config.yaml
num_hidden_layers: 18
hidden_size: 320
num_attention_heads: 5
num_key_value_heads: 5
head_dim: 64
intermediate_size: 1280
vocab_size: 8192
hidden_act: "xielu"
norm: "rmsnorm"
norm_place: "pre"
norm_eps: 1e-07
positions: "rope"
rope_theta: 10000.0
rope_fraction: 1.0
qk_norm: true
attn_scale: 0.125
bias: "none"
tie_word_embeddings: false
parallel_block: false
extras: ["local attention windows", "gated attention", "normalized values", "capped logits"]
init: "uniform"
init_std_qkv: 0.0281
init_std_o: 0.0
init_std_up: 0.0281
init_std_down: 0.0
optimizer: "adam_atan2"
learning_rate: 0.00119
beta1: 0.95
beta2: 0.95
weight_decay: 0.15
lr_head: 0.00663
warmup_steps: 278
schedule: "wsd"
decay_fraction: 0.84
decay_shape: "linear"
final_lr_fraction: 0.1
batch_tokens: [32768, 65536, 98304]
max_seq_len: 2048
doc_mask: true
train_tokens: 472000000
max_steps: 7474
dataset: "wikipedia_en"
Each number is 128 + 32 x the weight over the matrix's rms, rounded and kept within 0 to 255. Layers, rows and columns count from 0.

# layer 10 MLP down (transposed), 1280x320, rms 0.097, rows 17-38, columns 0-159
[[131 153  82 115 103 173 142 142 143 121  98 113 140  92 163 141 150 138 137 100  81 110 180 182 165 136 116 116 141 136 146 154 136  99  82 165 237 170 130 144 206 125 174 188 131 115 154 170  97  77 140 124 121 144 106  79 163 133 103 150 176 116 149 167 132 150 134 117 146 142 186 105 133 119 146 113  87 138 159  80 123 119 130 130 152 110 121 169 107 122 118 126 160 132 104 111 136 103 115  58  97 103  87 180 142 166 147 121 175 136 107 128 180 137 144 109 138  88  95 137  33 105 124  90 159 105 152 113  53 134 132 105 107 103 155 229 131 146 104 115  75  99  90  84 116 115  98 149 142  76 161 114 165 121 145  83 132 112 178 152]
 [110 162  94 111 112 159 145 123 137  28 132 185  94 143 112  89 120 169 144 185 116  95 156  85 194 145 129 154  83 105 130 235 154 109 147 188  98  75 102 112 161 142 167 166 143 117 137 126 124 187 117 165 147 124 154 105 139 181  96  72 138 189  84 159 129 135 142 144 110  84 117 156 127 143 131 215 107 157  92  98 136  44  91  85 112 155 155 136 141  96 111 160 153 149 138  88 103 125 150 109 146 189  58 140  59 116  66 107  96 152 170 102 199  87 150 105 170 146 155 147 113 146 160 144  84 104 102 137 118 107 187 184 104 198  74 140 137 118 113 147 154 103 164 126 147 162 164 147 129 160  63  92  92 156 108 160 110 118 158  84]
 [224 174 114 125 131 176 136 103  96  70  96 111 148 104 128  97  94 107 156 131 187 150 148 104 131 226 110 109 107 115 111 123  92 140 177 141 154 129 132  96  37 201 110 136 154 127 112 115 162 150 112 188 122 155  64 146 113 207 153 108 100 196 137 150 131 134  83 152 120 123  78 107 181 137 163 133  58 167 143  57 114  87 141 137 117 123 133  70  81  93 181 110 207 120 133  83 111 125  76 151 133 166 129 107 143 128 143 103  63 163 150 138 122 115 161  62 103 152  65 118 120 113 181 152  98 146 153 160 178 168  98 119 158 159 139 131  71 109 163 170 131 160 185 149  63 105 162 124 111 165  57 118 176 128  97  89 199 156 101 184]
 [127 133  98 129 103 146 119 109 135  96 108 153 149 130  95 132 117 153 102 106  89 110  84  64 101 100 200 137 108  68 155  71 194 108 103 148 153 168 120 167 100 104 163 186 166 142 103 136 179 148 151 143 150 162  97  66 101 151 106 121 148 145 122 165 148 115 103 130 161 143  92 166 110 124 154  89  91 139 135 114 173 116 149 171  92 135  78 195 168 145 136 141 145  73 111  92 123 133 164 158 161  97 113  96 216 169 154 125 131  77 109 160 161 102 144 121 106  95 108 167 195  84 167 152 161 117 170  94 104 147 114 107 188  76 180 132 122 112 160 132 134 157 117 113 186 171 134 174 109 149 102 109 107 157  71  85 116 143 111 125]
 [120 167 165  93 130 164 165 152 167 108 126 129  77 137 184 151 114 138 143 149 127 151 125 145 116 208  97 177 115 103 118 106 157 168  40 132 184  61 134 138 158 145 151 135 169  70  98 121 104 160 158 123 121  63 143 161 109  84 171 120 127 120 187 141  98 158 152 104 135 156 152 123 136  73 128 136 114 130  93 107 103 102  88 132 114  90 150 171 205 163 147 110 115 166 137 143 133 113  81 117 137 165 142 102 149 165 146 182 175 139  74  83 148 160  72 156 131 180 153 108 156 169 163  93 131 103  87 100 128  95 150 172 135 106 147 112 101 132 184  87 147 109  90 185 168   0 107 112 109 184 187 148 133  82 142 152  63 165 183 112]
 [163 106 136 155 134 113 133 130 108  87  96 127 156 147 158 143 121 146 153 146 115 166 124 141 160 140 176 119 117 109 155 103 166 129 149 129  56 106 122 103 130 135 139 148  76 113 114 163 173 154  92 133 103 152  89 128 147 101 102  81 116  78  78  91 156 176 146  76 143 149 135 148 128 135 138 105 118 125  67 138  38 108  84 123  87 105 160 125 108 154 157  74 118 114 121 161  94 156 160 140 101  69 141  94  91  95 132  80 111 127 138 169 133 139 127 137 117 109 125 175 164 148 120 161 134 155 111 144 133 139 131 116 142 151 123 101 155 117 210 120 126  84 143 124 116 159  81 166 133  94 155  64 150 175 113 138 125 134 143 129]
 [120 142 124 149 107 174 172 121 112 126 169 148 186 151 120 122  44 132  97  82 115 144 124  94 151 153 142 119 195  90 131 131  85 140 132 180 105 184 151 145 112 104 180 167 190 120 109  90 118 167 157 178 132 136 122 119 118 109  63 103 128  82 139 150 127 148 133  84 172 132  92 125 160  92 145 131 151  96  71 133 144 111 134 146 106 137 164  43 110 168  99 142 126 133  33  98 126 138  81 148 131 144 134 167  81  69  91  99 106 103 124  78 132 208 122  81 109  90  98 172 115 156 127 118 149 177 167 117 130 168 175 110 114 101 118 166 113 156 132  78 136 126  87 140  63 137 128 141 132 129 105 170 149 136 158 112 137 103 100 140]
 [125 104  82 143  89  98 119 139  82 114 134 133 122 143 115 126 124 134 125 160 140 124 100 148 111  84 112 117 128 104 127 163 134  62 121 155  90 104 134 119 114 135 160 122  60 181 126 132  93 132 129 143 115  99 140 132 115 135 132 111  97 135 189 123 125 119 107 152 171 160  96 143 113 103 118  75 221 118 124 171 156 161 152 129  87 127 143 150 153 128 136 118 108 154  79 149 162 142 131  94 124 174  91 118 152  90 149 144 113  94  88 120 122 112 164  81 127 152 121 115 133 111 119 130  86 132 117  97 145 119 178 113 148 190 149 141 163 118 115 113 156 110 124 141 105  73 114 150 111 152 129 101 127 107 144 126 161 158 123 163]
 [115 116 100 148 104  97 143  98 120 121 130  98 104 152 155 127 169 156 127 119 101 122 117 125 124  39 127  46 139 160 145  69 158 199  95 153 130  94 166 161  96  89  96 115 183 132 128 146 133 146 166 200 133 141 189  83 168 214 139  68 205 189 124 151 148 167 147 117 168 135 116 138 199 121  51 131 152  68 153 166 136 105 128 108 179 155 135 142 145  21 139 118 127  77 160 139 149 176 118 124 172 189 104 135 157 120 155 118 167 173 157 157 138 108 171 123 133 135 107 107 101 135 159 149 105 187  87 129 171 124 141 126 130 159 146 158  93 137 110  84  80 179  96  79 106 126 157 105  91 152 127 105 119  61 178 111  99 107 144  79]
 [118 160 166 119 124 110 156 110 113 178 128 113 183 131 147 129 160 132 111 153 132 124 116 108 161  84 106 126  94 124 116 156 102 106 111 116 132 135 159 169 255 170  89  74  95 157 176 116 156 105 132 133 137 151 166 114 137  92 124 133 114 153 125 127 146 108  79 175 129 195 157 158 123 119 180 155 118 130  88 123 106 120 102  47  28 136 148 134 108 197 101  96 114 164 150 126 157 122 185 119 107 128  68  89 100 114 110 120 119 139 162 114 100 147 105 136 127 109 131 139 117 111 163  74 111 145 139 114 145 120  97 171 111 157 141  99 110 181 168 151 147 115  97 152 193  88 117  88 104 126 170 145 160 125  94  99 132 154 139 122]
 [178 131 158 167 141 103 132 155 150 114 111 111 155 168 130 106 135 140 129 222 164 139 128 112 108 188 246 123 133 108 153 150 124 116  92 107 162 106 127  56 218 126 144 136 169 102 109 140 135 167 123 110 171 163  77 119 136  98 140 150 153 139 148 114 118 131 130 113 152 116  96 152 171 106 179 137 164 155 154 109 158  98 141 130  98 154  91 112 133 140 140 133 100 106 171 139 111 162 142 159 147 106 144 128 135 110 107  99 129 118 139 135 135 135 136  68  75  84 109  78 110 128 159 116 161 128  89 112  79 161 170 100 148 105 152 205 106 154 136  87 120 100 114 209 111 149 122 133 181 108 157  98 114 123  99 135 117 154 141 117]
 [131 149  99 133 123 105  87 151  68  66 113 123 136 104 109 185 132 158 136 141 122 110 122  91  77 198 157 132 176  95 165 145 153  81 118  95 178 127 112 109 229 142 144 147 147 159 139 231  94 126  80 173  97 168 101  76 149 123 111 195 107 153 114 158 148 104 159 140 133 135  95 117 128  68 110 147 122 158 158 156 158 123 125 148 123 142 163 133 134 102 159 146  95 129 106 147  86 122 114 121 168 135 110  87 117 111 100  69 122 159 169 149 106 156 116 121  72 102 133 162 136 127 111 139 148 127 141 127 130  86  99 155 187 113  80 159 102 132 161 149 114 109 106  80  98 129 114  70 112  99 132 129 105 134  51 147 140 113 120 144]
 [118 131 130  93  86 115 134 103  87 145 140 143 201  73 117 143  70 152 160 125 164 131 184 150 121 118  90 135 134 163 102 135  98 147 140 128 103 159 109 172 176 102 149  89 103  67 141  41 118 168 150 129  91 111 159 153 111 107 130 165 134 102 135 110 121 140 131  98 152 125  93 140 160  80 151 126 140 114 155  72 160 120 119 153  90 144 138 104 168 100 194 147 195 182 122  94 107  96 126 102 140 134 133 127 121 165 123 117 107  86 129  99 172 153  65 135 152  96 145 163 157 152 188  97 143 117 122 163 148 150  96 142 113  90 135 143 121 140 153 139 200 121  94 125  96  83 111 145 123  97 127 168  91 138 159 104 153 146 144 155]
 [119 149 110  98 105 139 108  86  98 148 126 136 153 105 135 185 100 134  67 132 117 153 173  95 142 121 182 166 160  92 172 118 152 135 135 122 168 166 122 112 163 153 104 143 121 156 132 114 119 130  70 159 126  77 118 116 123 142 162 179 118 137 104  99 166 121  72 127 121 126 100 139 132 127 130 138 173 126 138  22  97 103 172 197 182 174 110 139 121 106 117 109 144 157 173 107 150 143 108 106 152 104 159 114 119  76  82 180 145  71 130 109 147  98  83 185 184 191 149 134 136  80 127 131 178 153 163 110 123 123  64 155 115 116 167 186  91 151 144 137 106 156 136 129 151 148 124  76 117 134 139 161 133 146  67 134 104 144 129 126]
 [113  91 151 106 136 175 199 124  89 174 143 134 123 143 137 128 104 143 161 116 118 175  88 193 116 102 116  87 175 120 121 132 158 176 175 164  72  60 192 118  40 124 207 116 115 188 136 164 132 125 114 101 184 142 106 106  98 117 137 140  95 113  97 136 160 165 120  91 155 100 135 170 147  87 164  91 167 121 152 132 163 158 140 156  80 108 153  34 130 149 153 128  97 111 106  40 148 111 135 147 158 153 107 106 128  92 173 148  96 128 105 149 150 132 118 131 115 164 148 178 150 156 168 132 107 126 150 108 151 158 112 101 143 144 189 173 134 139 147 175  65 168 182 119  91 190 152 140  74 143 161 127 134 138  82 118 128  71 108 106]
 [136 104 118 132  94 115 122 140 110  89  64 103 127 116  93  75  92 138 160 126 127 104 119 118 113  98 137  58 169  70 140 170 110  88  71 127  78 116 132 175 216 181 156 101 200 162 187 117 110  78 146 154 181 181 115 171  90 164 112 109 158  89  99 105 176 109 147 114  80 149 165 115  93 146  77 131  78 133 102 132 228 120 117 167  62 134 115 120 121 153 176 131  11 147  51 210  98 148 204 135 158 169 135 148 102 119 113 152 133 159 160 154 158  83 187 121 110 157 136  78  89 143 126 157 136  77 182 190 145 109 111 160 132 113 147 128 137 166 130 153  96 128 160 143  44 129  91 209 155 102 197 131 121 122 107 133 110 140 113 171]
 [161  96 136 102 164 131 116 116 114 139 146 157 123 130 161 128 150 131 120 141 137 160 154  69 115 111 135 159 137 102 180  98 147 118 129 133  94 173 148 108 119  52 141 112 129 113 164 129 181 142 109 138  94 165 165  88 123 107 148 168 151 202 152 132 122 115 102 155 135  76 125 110 130  98 121  88 153 125 169  88 106 102 176  72 145 118 137 109 146 189 140  69 162  90 126  99 147 153  93 101  92  56 147  73  51 159 159 110  91 145 126 126 169 148 115 113 117 112 106 114  59 104 134 115 162 121 164 165 111 153 109 125 105 105 144 175 163 135 124 132 146 120 193  81 129 164  24 100 116 145 138 164 152 102  79 117 187 146 148 133]
 [111 191 164 128 126 229 153  81 178 166  97 114 119 111 121 142  91 101 127  74 113 115 130 123 120 117 137 118 104 139 120 151  84 141 134 123 127 140 163 113 146 132 179 160 107  30 120 136 101 127 150 158 120  60 164 170 168 141 105 142 122 171 140 160  65  79 124 125 182 130 176 193 133 123 138 105 153 187  80 137  78 154 119 162 172 101 150 222 136 111 174 144 171 116 112 116 150 157 119 102 113 134  91 132 102 132 160 147 140  80 144 117 128 142 118 106 140 166 162  99 162 119 129 110 132 102 121 126 126  80 158 120 118 152 113 149 156 140 105 118 140 135 152 139  92 140 139 138  93 118 154 164  89 138 152  99 144 187 143 102]
 [124 146 135 114 129 147 131 112 182 149 103  89  97 183 126 154 123  60 183 158 121 113 163 117 150 103 136 119 152  96 133 139 122 106 141 147 163  76 123 169 255 121 111 141 116 110 153 130 135 131 183 124 109 119 129 156 167 116 110 121 149 172 145 117 115 125 138 129 157 130 177 138 142 130 128 167 142 136 118 124 114 124 143 128 145 134 121 123 143  85 100 139 105 124 150 120 126 114 122 103 144  85 117 114 102 169 132 150 167 126 151 135 118 151 101 131  81 121 151 130 150  70 128  93 147 174 149  96  92 143 116 129 187 121 173 122 111 127  74 155 147 138 113 147 123  87 118 130 137 182 132 114 107 106 133 108 142 104 126 127]
 [200 179 125 128 129  83  99 142 117 154 155  67 142 154 118 135 113 132 133 138 141 118  90  76  89 135 165  92 121 144 137 125  90 111 144 128 124 108 135 103 255 151 112 203 162  96 100  92 155 188 112 136 142 124 134 112 124 137 150  87  96 133 114 124 137 181 109 161 148 169 189 147 113 165 141 176  92 108 131 139 147 115 116 124 127 115 108 149 155 129 107 144 111 174 119 122  98 130 134  94 107  68 114 101 151 132 119 150 135  72 129 128  88 149  77 131 129 143 142 138 144  98 147 168 167 135 107 112 103 172 114 109  82  74 126  95 144 149 136 126 187 141 151 147 136 118 107 120 121 131 137 127  80 143 119 145 107 120  98 140]
 [ 96 114 184 189 143 145 144 154 170  69 109  94  96 181  99 146  70 116 109 124 122  51 113 145 157 175 192 100 120 133 141  70  88 116 148  23 165 137 164 109 228 127 127 113 170  92 155  89 146  87  99 144 134 158  87  90 188 148 145 165  91 120  87 105 157 168 112  66 146 131 122 169  88 151  87 130 151 125 122 106 196 180  94 163 143 132  89 100 121 105 148 137 116 113  90 105  76 123 154  69 163 128 136 132 111 126 146 122  94 160  94 117 157  78  94 146 101  94 143  86 169 125 155 124 148 104 107  79 125 130 136  71 145  93 169 101 138 132 202 152 147 128  98 125  90 123 127 129 151 161 102 139 113  63 139  69 136  75  88  66]
 [157 164 130 169  53 166 159  94  73  61 139 193 151 124 178 157 117 179 130  71 157 108 142  99 114 126 160 164 143 105 124 160 180 173 155 133 198 123 168 174   0 147 101 139 108 108 138 170 153 113 146 143 117 120  88 115 122 147 144  99 168 141 140 158 117 134 147 108 170 182 171 128 125 140 160 136  74  61 138 128  87 123  71  97 131 126 142 170 108 108 152 148 169 121 187 135  97 130 102 120 111 143 122 110 133 101 126  83 111 178  65 122 135 139 153 131 139 145 151  94 115 160 152  84 108 101  72 113 126 154 121 100 134  88 146  88 131 112 133 160  77 162  79 106 106 146 110 152 117 119 139 166 146 147 144 123  94  64 138 103]]
# layer 10 MLP up, 1280x320, rms 0.102, rows 18-38, columns 0-159
[[118 138 110 150  97 146  97 156  97 144 170  99 101 166 101 171 132  82  98 140 210  66 136 130 124 113 170 163 133 127 153 156 114 112 146 143 115 140 130 172  99 141  92 104 202  70 126  83 109 190 180  80 105 118 156  73 114 132 155 162 133  82 162 105  68 103 183 118 108 126 179 110  91 154  92 138  85 112 102  85  81  81  95  69 174 117 140 123 156 172 176 106 145  62 123 149  82 144 147  78 125 105 146 130 108 109 144 186 109 108 142 109 154 115 168 160  84 180 100 187 150  90 104 147 155 134  77 178 125 145 145 129 139 151 133 134  95 132 221 103 147  84 149 128 130 115 133  61 149 118 135  91 116 155 105 123 105 104 126 110]
 [ 86 145 147 110 141 133 123 122 102 133 110 146  65 154  72 107 157 124 144  98 170 134 141  82 167 160 132  60 150 163 112 184 110 156  98 166 146  91 136 187 108 102 132 108 146 159 136 149 180 143 144 111  84 184 176 151 163 141  97  97 131 130 116 157 164  95  94 128 147  74 116 118 169 137 101 104 149 143 142 101 167 117  79 148 182 122  94 113 133 102 156 207  87  60 141  92 141 118  80 136 116  79 181 106 190 136 164 178 123  54 193 162 149 145 217  81 134 151 123  74 112 137 143  99 120 166  85 175 149 164 146  98 166 138 163 125 160 160 118 108 129 172 169 206 119 109 128 113 152 128 127 167  96 116 151 103 124 100 160 128]
 [134 113 151 161 133 190 140 101 168  94 113 115 156  96 143  72 114 115  55 143 143 162 103 127 126 143 196  97 135  39 116 117 124 100 124  87  73 122 127 149  98 191 119 127 196 140 127  97  88 209 151 179 119 145 178 163  83 195 140 133 135 128 130 105 126 125 122  96 140 109 134  94  96 137 152 149 174 154 157 133 183  81 138 137 157 100 159 126 143 135 191 152 119 175  99 114 117 158 134 117 168  70  75 128 166 131  50  98  84  83 126  67 125  31 152  97 110 155 140 120 120  86 138  93 118 121 141 146 158  86  79 150  68 157 106 146  93  83 165 154 133  72 105 167 191 136 142 158 116 133 127 154 127 120 125 166 108 129 107 107]
 [176 126 100 152 155  70  76 151  70 147 188 188 101  72  98 169  98 171  99 137 118 102 155 127  81  75 140 143 131 131  91  72 123 131 159 136 113 147  52 189 112 136 132 174 150 185  88  89 165 127  87 136 118 173 189  60 162 160  63 118  64 165 103 138  99  84  59 110 180  89  99 170 140 122 146 131 108 103 113 186 137 165 176 154 185 128 125  85  97  99  80 131 133 156 123 131 142 146 136  55 107  57 133  69 128  98 108  16 103  78 140 148 137  77 136 120 132 146  64 153 118  93  95 156 111 195 145 123 123 103 130 111  98 116 149 144  97 172 107  87  87 202  95 164 133 207 147 165 120  99 105 130 165 158  54 122 118 105 111 101]
 [109 124  74 107 139 138 145 119 179 175 151 143 124 161 151  76 146 119 111 153 155  69 153 104 173 130 105 137 142 144 119 116 148 118 115 142 137 164  83 197 121 131 102 110 135 127 131 133  68 146 142 114 132 112 132 118  92 172  95 136 124 119 104 116 107 142  52 148 113 121 148 100  98 136 154 179 196 126 144 127 175 102 123 133 130 111 139 110 155 117  91 182 128 120 142  91 120 128 170 109  93 113  59 145 141  95 128 141 114 139 115 139 154 163 118 129 145 136 142  55 113 176 153  79 204 118  89 139 118 136 136  96  73 150 112 124 105 103  75 131 128 161 124 135 135  84 152 126 164 135  82 103 112  70 126 104 166 122 113 189]
 [ 90 119 141 126 147  85 121 144  86 117 153 134 155 157 153 156 185  81 132 135 105 161 122 111 116 136 164 138 170 156 117 106 130 121 116 116 120  85  91 132 111 152  95 105 113  80 137 155 135 162 147 116 102 153 127 172 154 103 137  69 101 151 160 126 143 151 126 122  47 113  87 117  36 154  87  88  75 197 132 104 122 121 124 105 140 172 182 116 101 121 118 177 102 145 146 101 154 118 100  56  80  76 135 120 133 136 118 126 157 108 135 185 116 117 104 157 120  87  79 155 152 117 140 145 114 107 152  74 114 153 134 184 123 128 126 169 138 132 151 109 172 114 145 127  97 159  88 127 118 116 152  99 120 136  96  86 104 130 125  97]
 [114 144 144  97 148 136 133 115 170 209 104 126 131 122 162 119 168 143 152 149  79 127 131  82 172 127 135 153 104 115 129  79 139 134  69 107 147 131 113 166 114  89 103 163 142  90 146 169 161 124 126  96 135 183 120 139 158  64 148 150  88 136  59 123  74 152 119  86 102 106 166  74  88 166 141 135  51 128 142 104 162 119  94  88 188 135 135 126 105 101 118 122 103 135 165  81 127 142 155 167 137  88 164 102  73 146 101 107 109 170 140 165 151 100  99 190 114 112  47 164 102 144  85 170 187 163 105 131 132 145 127 203  77 108 145 142 114 121 119 117 138 141 199 145 114 235  76 104 148  71  88  89 146  82 127 124 106 150 158  60]
 [110 152 141  87 156 142 114 139 104 115 132 167 184  85 155  97 159 102 160 123 131 134 108 120  60 144 161 159  96 211 133 131 124 138  61  99  83 195 162 192 100 104 127 103 153  86 157 144 122 130 117  89 108 128 146  99 147 116  57 103 108 118 129  80 108 105  72 125  65 190 140  93 121 151 171  86 114 125  84 136  91 135 170 150 134 115 136 123 121 212 160 175 123 125  89 130 135 126  82 149 140 180 150 155 126 102  85 135  58 136  72 189 105  56 126 117 109 160 169 142 163 126  77  87 161 163 139 162 128 149 119 141 190 131 141 123  86  81 128 123 104 146 213 123  86 122 106 142 146 114 138 107  95 188  69 142  65  97 129  95]
 [171 119 137 118 189 173 143 189 131  84 178 141 114 174 117 145 105 153 136 127 116 140 152 155 138 149  84  79  81 160 127 112 115 184 167 138 118 126 157 131 127 105  94 136 113 100 125 102 114  84 121 155 135 141 176  61 130 124 152 142 141 101 154  89 146 125 171  91 152 146  71 115 167 103  61  99 142  99 161 136 100  91 156 146 181  86  99  95 161  98 121 119  57 151 109 137 112 152 141 200 129 128 130  73 145  84 158 124  89 116 150 132 178  97 227 116 156 110 122 142 150 152  58 128 112  87 113 115 148 104 106 138 140 180 158  93 163 131 120  66 152 180 185 177 105 179 112 132 169  94  85 109 175 126 148 110 126 108 141  83]
 [ 27 144 107 106 112 132 102  47 115 166 140 197 179  94 106 169 104  95  92 158 136 188 129 140 150 104 120 182  98 162 148  83 124 159 139 131 117 121  88 199 131 123 111  87 123 120 107 108 122 100 131 107 123 111 214 187 101 165  87 159 142 102  89 157 121  97 157 115 124  93 172 128 158 142  92 136 139 120 116 107  57 136  91 121 126 114 132 157 140 167 161  99 138 126 109 126 137 138 116  91 122  99 139 100 171 107  62 166 141 165 125  60 131 124 120 163 175 145 114 129 152  78 123 153  62 107 150 119 143  78 162 100  92 130 117 135 162 140 142 150 146 104 129 147 171 104 148 167 114 120 101  98 171 204 132  96 133 130 148 177]
 [147 124 158  82 142 160 134 116 163 219 153 104 109 129 172 122 114 123 176 108  78 163  76 127 152 131 177 109 104 176 123 144 139 120 137 141  86 132 108 134 112 152  94 111 115 150 131 136 147 117 151  72 169  81 163 114  98 150 140 128 105 123 143  99 149 108 181 102 132 141  95 152 122 151 124  54 127 115 130  89 104 111 124 116 107 109 115  97 130 123 131 106 105 168 150 118 145 148 190  91  96 130 121 139 122 115 137 121 109 114 113 143 146  91  98 153 106 171 105 137  93  53 134 115 157 126 159 100 112 112 164 107  92 119 172  80  85  66 110 143 168 134 122 148 125 136 135 164 113 143  99 132 105 102 115 110 145 106 110 197]
 [170 139 121 146 118 148 152  95 117 171 160 121  90  98 120  94 149 119 132 179 176 109 112 163 113 118 171 145 100 158 130 146 122  44 164 124 134 138 130 124 107 126 146 164 155 103 136 165  84 118 135 146 140 168 118  93 115 128 152 103  81 119 116 120 160 135 161 135 134  85  87  66 150 168 136 143 153  91 149 137 108 170  44 129 116 130  93 125 159 118 122 124 122  89 124  57 101 114 125  70 123  54 132  97 165 105 117  85 151 168 156 142 191  76 108 111 153 106  91 140 212 143 144 151 142 193 170 105  81  56 108  84 130 114 106 112 116  77 115 136 145 126  75 185 170 115 133  98 112 102 120 188 172 108 113 125 136  87 193 148]
 [133 147 120 150 169 116 128 161 154  84 149 151 126 124  51 150  73 124  82 155 148 109 148  98  89 111 123 126 151 145 160  77 104 107 134 118 129 128 158 143 115 145  96  84 163 134 141 100 124  91 214  99 121 142  87 118 133 182 108 108 146  89 139 123 125 102 157  62 188 144 195 113 125 120 121  84 189 142 139 156 116  88 122  98 102  74  90  96 163 117 103 139 112 144 146 167 164 177 128 138 113 174 151 141 170 122 117 120  92 149 153 160 149 159 112  69 207 122  98 163 146 134 116 106 124 174 148 107  86 159  92 139 107 111 140 121 123 131 110  84 119 152 168 156 194 142 125 145 160 148 178 130 117 165  83 105 136 112 151 133]
 [160 154 131 147 135 139  95 132 110 121 131 123 146 117  76 118 150  84  89 140 144 145 134  84  90 167 102 114 120 125 140 171 124 116 106  97 112 196 101 156 121 126  42 141 192 141 124 117  87 138 153  82 153 129 150 133 176 163 132  89 151 160 124 139 102  58 139 178 162  87 121  86 122 128  91 147 111 117 169 162 132 128 107  74 153 180  69 109 135 117 117 147 199  92 147 216 112 141  64 197 109  42 121 129 146 142 107 107 143 140 132 131 103 136  99 103 135 144 103  78 117 106 154  99 124 119 104 161 103 128 142 145 153 174 116 123 135  87 108 122 162 166  79 134  92  94 100 125 154 148  97 136 120 119 188  88 100 178 144 158]
 [101 167 138 128 144 167 125 134 154  94 151 120 193  93 173  86  92  78 146 158 133  70  80 149 114 138 116 152 139 111 134  66 128 131 131  93 140 170 113 102 107 145  92 133 110 126 167 142 122  60 106 167 173  82 112 182  93 122  55 109 131 181 112  96 196 142 120 132  99  57 118 134  60 107 109 113 148  96 158 191 144 139 127 185 144 120 107  96  90  48 166  91  83 198 104 203 110 138  85 130 157 168  96 128 178 109 110 104 180 136 132  94 117 107 162 164 134 166 138 122 102 187  63  89 110  75 151 103 101 151 119  88  64 150  59 107 116 110 109 126 111 148 114 154 100 145 166 123 176  97 113 117  84 133  92  92 120 150 164 179]
 [106 149 156 117 118 143 132 131 167 113 118 130 196 104 143  51  78 173 108 173 151 151 113 113 104 115 125 143 145 153 100 131 122 103 122  93  92  95 143 142 111 128 166 150 147 129 128 119 120  93 184 109 124 121  87 118  85 128 186 132 117 150 129 119 126  69 141 154 126 181 101 132 116 182 109 171 161 134 154 154 172  98 118 108  95  91  93  81 166 150 129 151 118 105 105 145 119 163 176 128 130 124  96 104 141  85 106 129 145 115 122  90 116 137 148 146  82 120 145 102  77 108 124 156  98 161 127 187 184  94 171 141 104 162 147 155  95 155  65 103  96 153 102 131 146 172 168  80 146 156 103  98 114 140 129 141 115 141 108 180]
 [ 97 129 120 138 121  68  87 164 114  51 145 111 124 108 104 137 121 165  76 206 110 162  96 132 117 175 133 104 146 119  99 123 158 159  77  92 113 110 139 151 127 194 142 162 170 179 108 109 129 179 161 106  86 177  84 113 131  78 183 117 111  55  93 100 123  99 178  82  96 164  76  97 125 122 102 143 115 123 129 151 138  87 143 184 197 123 227 127 120 123 111 119 138 136 127 128 170 142 139 124 104 132 155 129 121 141 120  97 134 127 201 154 180 124 163 134 128  90 129 135 123 165  54 118 123 123 145 130 124 105 140 140  99  92 116 144 116 116  80 106  66 179 136 102 150 182 163 103 134 132 156 127 116  89 156  95 139 149  81 115]
 [120 128  98 180 148 107 138 159 120  81 153 139 114  88  49 157 111 192 123  97 135 120 169 115 116 152 165 165  97 156  98 119 147 142 139  96 142 131 108 163 128 102 122 131 129 107 120 145  72 152 128 144 124 103 130  98 136 120 171 172 128  90 133  83 178 137 156  90 118 149 101  98  98 142 118  49 107 112 137 180 126 135 108 137 131  77 140 119 113 143 163 124 168 116 115 155  59 102 111 161 142 149 162 127 163 126 112 127 148  93 107 136 167  52 126 137 217  91 109 152 128 208 136 131 117 151 156 128 132 133 135 138 116 141 124 106 100 121 218 153 106 153 125 114 130 165 166 161 181  95  71 166  97 120 163 156 116 158 166 169]
 [ 82 133  95 128 152 121 116 134 134 123 121 189 130 137 159 179 193 176  88 122 140 109 115 103  90 144 107  89  94 115 173 125 172 110 203 129 143  70  79 124 112 130 186  75 108  87 146 120 131  98 124 155 109 121 123 137  97 149 104 136 148 113 161 144 188 127 166  45 133 101  80 171 149  99  97 131 136 206 122 113 167 129 166 100 109 169 168 150 115 142 154 133 127 123 141  71 190 135 120 127 145 142  82 168 165 106 138  78  74 152 144 128 137  84 173 139 130 128  98  94 103 161  81 136  77 124 162 117  82 118 177 125 131 129 122 158 136 115 149 127  90 137 162  87 126 158 150 129 136  96  99 138 176 140 100 106 117 139 197 185]
 [160 164 102 127 102 134 136 106  64 150 130 139 185 118 133  72 244 128 127 135  99  96  86 190 143  76 117 125 121 128  86 124 137 176 145 122 127 156  75 102 103 144  97 196 139 128 144 111 151 116 141 137 155  39 172 145 112 108 107 192  77 129 109 123 125 128 174 135  87 136 144 158 113 124 118 170 129 129 109 171  97 117  85 104 115 158 136 125 171 112 116  95 221 179 189 106 167 161 155 116 161 164 111 131  93 111 142 140 125 167 134  93 144 120 136 151 119 195 122 151 141 188 186  90 122  96 120 171 163 121 123 177  90  85 107 134 142  84 135  67 149  61 153 111 120 147  96 131 161 148 159 136 167  58 144 132 146 183 186 131]
 [ 97 106 108 112 154  96 115 141 110 142 152 142 142 141 160 136 152 139 145 158 107 126 136 134 143 121 111  88 118 148 144 169 158  93 152 142  95 157 124 182 113 127 126 139 130 120 121 114  92 108  89 115 163 179 131 151 164 117 177 141 101 149 158 162  93 138 144 166  50  98 130 156 106  96 131 155 162 119 162 126 152 122 131 154 137 145  86 103 107  61 142  86  81 121 113 129 134 127 149 160 126 112  73 115 129 146 119 105 135 139 115 101 165 107 135 126 178 142 129 106 119 169 135 146 119 113 153 113 167 128 110 115 135 130 144 152 111 112  52 156 167  77 170 129 121 107 114 148 106 147  74 135 112  94  71  95 182  76 127 180]]